python train.py --d_model=192 --n_kv_head=6 --d_mlp=768 --norm="layernorm" --bias="all" --parallel_block=false --init_std_qkv=0.0428 --init_std_down=0.00505 --warmup_steps=200
Each number is 500 + 25 x the weight over its row's rms, rounded and kept within 0 to 999. Layers, rows and columns count from 0. Numbers have three digits each. The size before them is the row's rms in percent of the matrix's.

# layer 6 attention key, 192x192, rms 0.141, rows 98-131, columns 0-47
090:528501486482478480522487516455514485507494543549515484497477475502451469462540488484449440522498529435507506531474524491477448485483503470497522
090:516429508525472480474468501491567504487478500502528537518479535510486513492493483497503519474520563534547461454505501507477512478472506494478480
096:509531488494530525460522484519510470498487495539486457500530564495484494503526448493516518457559520450546510495486462523507439519552493530470457
092:498513506473513541494515487485494486493506484488477481496510507479435493542455475536524526498499503477462503483466519463503514497508461525479465
101:481500472484526485487526478510480496498527517528471465471535513493465536487503474482469540535510523457536512519518489488493517461469507507495528
090:484511557519525509545498497488541487493491552545478460483524492521500506497506480495488459479516462537500533545515522503494460498512503491520456
094:502445473470481493528526474526560538476498558489489515490497532509517487536537496513464491517471495468525508493503506488473495467495488474515547
095:532515527512479488476487558485478487507517464527479454531567493509475451503497508507501493494493480544537558505513512517459468499506511520488466
099:525498474531490535513482471517533539477481494471475501521512511491494501512475477547496549469471489485503507535503484531498474494515494538462478
093:511475498525475509498513494522476487460460506543516488528457472477514499545459469496548522501516554530473481496516474458505437531466520491504500
094:495458508496493525517536524523476509467536548498547508474507523484491510481527503525494518511467502520477528522477530474480502462517506507499537
100:524506502502511543526499480460456526540514486509504474517468488466516472529483420520530500506485545524503498514514500496494498495503491485469504
100:479532481469475507471493535490489491499487489512471570538467489497516524445505555521492524509497543471481515518514466515497483494558505508515485
089:487503481513471490554449480487511490475509550523516489484499495478505477533427539498474478503495514522457511481501493499525492494521523531498503
094:514509450536520507479493498463558488541513492492498522495446484519525528493510494507520497525497540487510485496493486513509534478482523502460510
090:541493491550465522485460480510491503477498473540507463491532503449520539497522494530481466557504464480491465506494461521533533505502499531490474
097:455527518502515565475498499506474497515487458506533477489502533514518521553499467483514484538488517479473535506509520491491509529506539554487470
084:506492453447525504482478484477511506505477463428504463546492564504484487539488504495511449492510452497493494542541472542503550495459469489511472
091:451513549493454482479480497511503505514462511474481497508535465489536514508450525538522492503509516515453514521526512486496515530481485508442442
092:489504525485455458475503506472516530503522501477511468484495505465504466517517514491526496510487452520487487481483452474524512519465507518543498
096:530532521526477526530525494495517507530537470484503517523471532488494530446475498515486503533506482482505501440512567478480488494513522522483505
085:520466498486485516505450494502484494533486470531504455474534489501485453482489501528503518508535495540441481449480487490484514507519503511460463
090:509546464488511478502486479520479485553502507480506489541503538481507482506484498443479510470510527524506498522434465533462529468513499493522509
093:505503501502500462506473462509488507456536483503421568484490495491495488476513523516518512487466473512508511498489512462514528496495482478482501
096:548483490506536522505524511492519481512495430485511549486513486514514499522491488537478493509509510498523502510551533462544537505479518526498489
095:481477469501565518509504496476464515506445513514516477457498464486549525482509509524474497469493486528477523486549501521493502529520547535486505
087:492496494507467508536466507455502510487481532444470486489487499545534482490520453515478505475521565542464512482518526517477508524505490532506457
089:502460504543493477478498498486445518505462504493478470455496519522521480516528527519468535501480505473488489485491539475507530489458523466471519
101:510525479509472455512496523535526471537504531512465495501484522480502466504506487511493538495556501542467485547485500470463541489462528509465488
092:527495489527516523509527467474481468487509506525501482491512454510489518506487489503485501510530472529466465486507495495439475489521472550535520
112:466530504496488471510486522513495523459486477461509495501522480481471515541495536493527560479512462520536467505463493498544488499477518501488546
110:505523485514543511538526500521533530488473520519510481521523542501412519487505459472512486520489500508523545502469487474506492504523531517487499
109:514499504465534508488503519500479526487514548498513518552502518525528485492460511509511517512458497430531493504477502528553486510527477514477511
118:519493455507496483504508495545480497424464459506484482517450480532507490502537547526499467526501498519521560454479545525507509468466520479464466
# layer 6 attention query, 192x192, rms 0.137, rows 99-132, columns 0-47
095:520425535459507441529486527504547521448535513502507537502509539522501507481463490465465506485511520516530507516533493486505502498479513482477503
099:516493492441495511498483483501509489509517456513519466497501553492486475520486477488483470490502515494452500487514495469517554506575556486515467
098:503534496515531516452496536485481460513498462495499483528487532496474502501481468474515508493499520469484497506467504533520467468545481544477530
113:466526498507509487516494476513539509504532552534497511481520459462495485499478508520517526490524535499520501564508445514488493499477487497458524
092:459510569530529488535520481541496476474480531500501503496525545493501435533521524515494446501527495495538518495478506487506477496477513510478473
099:501486503503498486536548465492537499493490511514509504501496475488494517492503503514485502533500512512472485517500518485468476475453465500502492
095:486529481516509478529511496497508472491480477491506512529547495491519483507526466462563487504486468511517531486518491518490426500496461545496504
097:532482479446518477492476461522496496481499462452477509492507520497513510481443490500501492467460456509462525503494507510506549485500511525515525
098:497486530517497533467467473506493493499496518493520482507508472481478487487511517508560502473468519510495495488514453484502455526530502525512440
098:478528518515510515498528517507505488489534539512532448466488491466473523510524495488474485502543516468500497486466494456456455558534520469490506
094:476527503518525504528508493509511466547484526491527436515491493512508460528464464487551494549544518509526468540496531499490513468496534513460479
095:471521474515483517517515519510475503487537520493484523474490513525510476508464523494433522484504488486482513537505446517508511477516509479498478
091:490481484507475503566458525485452529476490512508505480498454500479547484524490510525507518479511482499482549475496494495479488483459561518508519
099:490479517460504495461445494487542517488487482495514499497495514499544498448535485543500486500522520478526493487524497493522538520451458501446506
101:480472528555533508491471489519486487521482526516494453522500491469551531547474499516478469501484476436505500479501540500520533506499523551529507
101:496502489537527527480530481519497507491504543491516466491492508454493510510500522537526499527532521485459518501490532490502496516521478548465461
085:508484478452501469511509499517478525509473456484462526511439518507497489474471530489448535508500447467492447494458480504529528500474507424503482
094:470462502470507493500484512510446509509455542483518501487543491478509503474465537502490503498530506546496517489526511515534523515500505517483531
097:521512454470448481466511510469489514504528538515529484514478525467541483510524532436494492525517457518499464515485409507518482499503472494510510
097:494541518479510516501516548530512515499457510480478505516498508531473476484515477502500468518457504464491504453534525501502502518508471494495476
094:497529490489485529490500441520515533544499499541468479511495460470489500471479526498524561455522507503479488525504474523500503520560456484439454
101:484489512484523502524535493496468486573522491497521485526508524535486500523485508471496513497482503511490491522469489500549561494501506491536445
092:497504473515499528509463507511469529488517479511446553517516492487462519470509522516535503510515501491493545526467519542484514501508472425511518
102:525503515539480484492478482474489496513500489533511516517497502487475530488503546515495456532532538516528501520555491502506477504518487488529520
109:548475453482540525478519465504476501475451504460488511427488493496516493516468478499441501488487509528500481484558504472557509487542522504476514
101:513507514459482493519503496481497512440480496455513498503462525538510483483446471472487479424491488477461537469520513483547539528492491513529524
095:475518512475470518499455486494499510503475524530483518484488474494520495532492478548554478508526559489495473515509511500526532481484464468487477
100:509488476464510496465530511533482471525547499503510524511473523498524522499506477501491511500492464481466506513513489501502529502533534492479505
094:494485489490485502494517489477489488544475517502457462532473509496475452490481496526501494478544485527506473518459519500435504468498521548528489
108:494463518501493470519512508457520525516469493460436522484512498467506502521459550525525540466501541495491493492504478466534498517506521517534515
108:491495510530496484521485531489506547495525482529537521512532503519499538482508442499502522484498508488526507520492493503451475494548514514462506
111:506515525469491507490530467511495511488480506502514513481494503532497522502518471527517517439498488485479521506510472524511441472506506504478474
112:476457459497510505509507500493517473449515463503455525525476455524547493469538494505474460500506488492495518508469500504541479484502492490528513
110:500494486505574512460488501473476512500517473461486480537510481486506507516439544504481498478549520522509510508494493466504509440510531513518495
# layer 6 attention value, 192x192, rms 0.158, rows 96-127, columns 0-47
091:483497474496501501505495528477510491494501500513491537466551520451516506503510506498517484467507483507502486501515516471518502491459466496504496
095:544505442507486528472502504487440498494488495503488476495515463519488550496527495557501517520483575503543472514502518514497502514500537510476505
088:498515448525487512523530474499486511472514491537466488529469523483492506516523502535477457489479507481451472520495466517494480521544466548511481
084:479522515487460520508543480504502500506540497530469503473499488508545501465481504466476482495486506473505499532508517497505482478475497495492501
092:481498527523478461530526484505453498506454484488535483505476551485497488517521498450496515509490497475514459436455512506500515493485522485488524
088:498482470477526525538512518477464465524482475519488463532509544472510506483522492476515501511510488521476489485488492509505494483567517519504504
089:509493494501526550508461403484509496520514522511498494503531481477506536520511519523520466496482490488511460466505518521519493524510496507570499
086:469508499497487494469481467509515443464493514496470531494496480527525473506440511466502500546493514519463498508517502483511489446505489471448542
088:497484513478501553537464486506443471522505450501491497450507464489503499498478492518466504507481542451469511492546462476527528486488515504527470
086:498540511478496496534472493456497494521520527550473512452483496503509551528537516485540463515554488517525508531498498491489484500463465514511499
084:499506461529466492510545495481486502471527470507518487478527493446525516542441494494571499490483462495497517484490474498474474487476490521509471
092:514495516514508449489500490473490477502506509504474467498513459494458521561513489491483518489518481501500512500489501496522523509569456473518492
088:528519537519509502497523489509510490507524481509478503499489481507515493487504510550517452494566477523482513530500506510443524494512437519500527
074:500492565504493509501474475521513533512542517500482479479490515468483493472501528527520474502532455520519530517526565483495478534524489487507485
086:485502484487500499487508507470475501506511459473530501513463524517505507489514493528459478492508541485540481488520532497476461490506499504474533
087:499471495521503511466467473496525513473507487519529454515509542488469572508552484487513481522524496444460506516526478500439508509519487461522473
089:500463544532536502528489496507474474493530519507491477504529501517516543511513537431538513486497515481522486499518529517490501507473498524514453
090:512481509504478536502480518507512523523561479478502472497517527523500510494489482468541455432502525474540470547432519507539498484494506482497526
094:504501514499482523523494507477487506504483508522488502468476483477502513471449532441491455463542515464504505497467506497438520519487488508498514
079:512480470504505535510500534524563497495511552508467510501504465505482476464502520504531509472492491521494523477499493463445497506488498508500520
093:501519564480529524523489533493491491504513486470459497456484466525503513514521505517511509514471514472521502493463532524465542478488498504483512
092:461545521467489500512525493443486502508489506457466506492505531515525484482536501546494505466484523526479445485540536439510511466538499520484500
086:528498499488510484517470553525482542502514466506477493487448545510489505497551519523530510468491481523495467512444504508519511483477526476514482
090:480533550484474544476477445533551501575534479497497525503489516483507508509524523513484521490487491427526498486537522467496520470504463472509498
092:472518494535457502482477504538542495477497496514488503516515526516531514498501505501474532517526536482566475497484466496457550462471472478512492
093:496497509496484467509474480509536499495503508545488538453494476467507458501510498472464491496484421480485452509484497475462491467483494528481513
092:493495483537485459510491488512462482463480493472509490526473492517452517509506525488467527454546513508538519523525517479551475489486524487551481
079:505454501494456511457483496508482533487463478512499539501506464453519468505484511523448510516526509474544485517484502503515483454510518517541498
092:494555520497510519510466514508512501475504480494514520475484457436479496483509476520483477526521465509503484462505494514490506521470494552469551
087:517509561490487558466467501469487523505497481499475496481517528471498550522482493493501500516477544505494527519523499487524465534497508499525421
093:550488530501516491490525466478461484461480479468491493521466489525487484495518520494500511507476480494533515518491511524512502511520494507468542
089:470505500490531475477489482476466458533465501536496517457483531486493530538481516513485507477477528518526467444510480479492453528511525484512472
# layer 6 attention output (transposed), 192x192, rms 0.135, rows 96-127, columns 0-47
089:515459494502455461472512534529509494467496512460528506521501523475485518488491485480472541496516473506503515536527459525536478536515511489554494
098:484510488517515481511472485469492469537487532489544505498476528473506505523526485545515465514491492441491515478535527480530452478509534536492499
090:498508462473497492476437514473535495537500493473497525526540501489480488480487550468488491525521536511525507505426491470525525499475485485467540
089:499457493567495501492499501502495499486482449529557514537526480501463535475540469489501520471464492520499509504507475512497493517484484469542511
097:496509511507495518517533498509501475508532534529508459544451528508491480516460501520515536462482534527481472529466516471504465494508489569502519
087:525522488523463531505456499474516511544505472499522495503497506511485512485498486508456511495456493461492533540505524516523510505438507486497494
087:445478494559495477462499511493495508497524517547468481492481511512507459524519491513510496586525508495456515536515513492489501490524514521474486
096:519509536539493499486486512504498536508523511523515462484502482483498525443516495504516526485487517491539561523467504527488520504498478495486522
096:522483501552447484504485538502512506478492489476471500535504503522463487511518511488483490475520534500469499476508566489464525473475480562457516
095:529554522514503508503452518508534513521464496484526513486519483484543461515488493484517498493472532558490487460507515507508498484546498510515525
088:562492502508520506490470468533490488505445520488506501520482508500469465522494512505476519524516511523479528476487507508518490514506532496468503
096:487521494489493521537489485497471501530479466495507476505540537537560466472483489491486510512516496503501462521492506482516505489494479498531529
092:495488507454523487520457520523506503500441458489506498460508472491501547536459513500531520490496496493509513458522505495471544493541520465492472
088:477478513513547516497498552489492519512500486514509556494512491527490476557516491522511527493504506475508497470533501493489510493491483548509532
093:534460506504462514493536496542500515503504522525476500458470496515495525512492459544514493499456463500505500445501516468489475512482553527489536
088:497502517505521505530464480527490506512474444504479510545527428510525501547484495472539492498515493529539471498484514503518532492526516534475464
094:470490501538456513512509512536488518540475490490513522514522483522481497515502471519507505555504478522491528500475503508486513469503467468558480
094:529452522468493484488446472484538510478521480512511533533530487500521551487522493531474467515487538490487473439515459506536489506496471524514538
093:528495498456517454477503502535473492483516476476508556554501533570453497516486456504541508499505498499500443530499473486477508461485445477508498
086:507513496451506553471507515540512510513494498479521478472518481477533564489487486493541514514527533484474490487528498532513561505516531456484451
094:501504504499513491501536471474497463535472515517501475511511496520549464511473514491491473521501478504473548532531495482498492566513487515480499
091:463493482483457487500525494541515534514510507505534529530477519514490483507482499492469495480507487443467477450452488516465476513499507473488564
089:507487486476523472507528489491556482501512505466510526516528538490505499501544452537521457501531504483526488529525482497453563525496510516507500
094:510484502497479505523501568517495507483467531491525531498523531497519513543500526491463465529517536530500500475515490465485465516503528507479549
089:483415511495495470562531514501501522460521536523493528504511486523452496518500497465518502481478476506570495486531483480481504523462478481482529
095:525526515516526508510507564461536491519459452492504514530466514523499545495500509537504534520477541522454459468538491514506505503462451499527515
093:492512490470486437500536515502491478562507529553510462483525506487512524486516470449540504532507495464490505486490541517497500486491495500533484
083:491510542548506536484520528528499474479514492494468491509492470533465518552535533475539558510538501503536511530534477502511516484506510539523556
093:513494493489539521480519513492494519501500513489488445526472484445542530520464513492479499492518502500482465536529502507483526514554478511501443
094:493545505569496497507483504476492531510487492486511485528489519531499496471489510487497469498521511484496566492485508534489480463466497522515458
097:465492520485469465479473452500469498510474499519514486501525528517506527531472509533482480480484534514496483487501475490511507517510481441525477
093:490510538529535488520510486468514489502499527512479466496527522527463493528513508516504498523486510466492513506508505538508513512512481548527481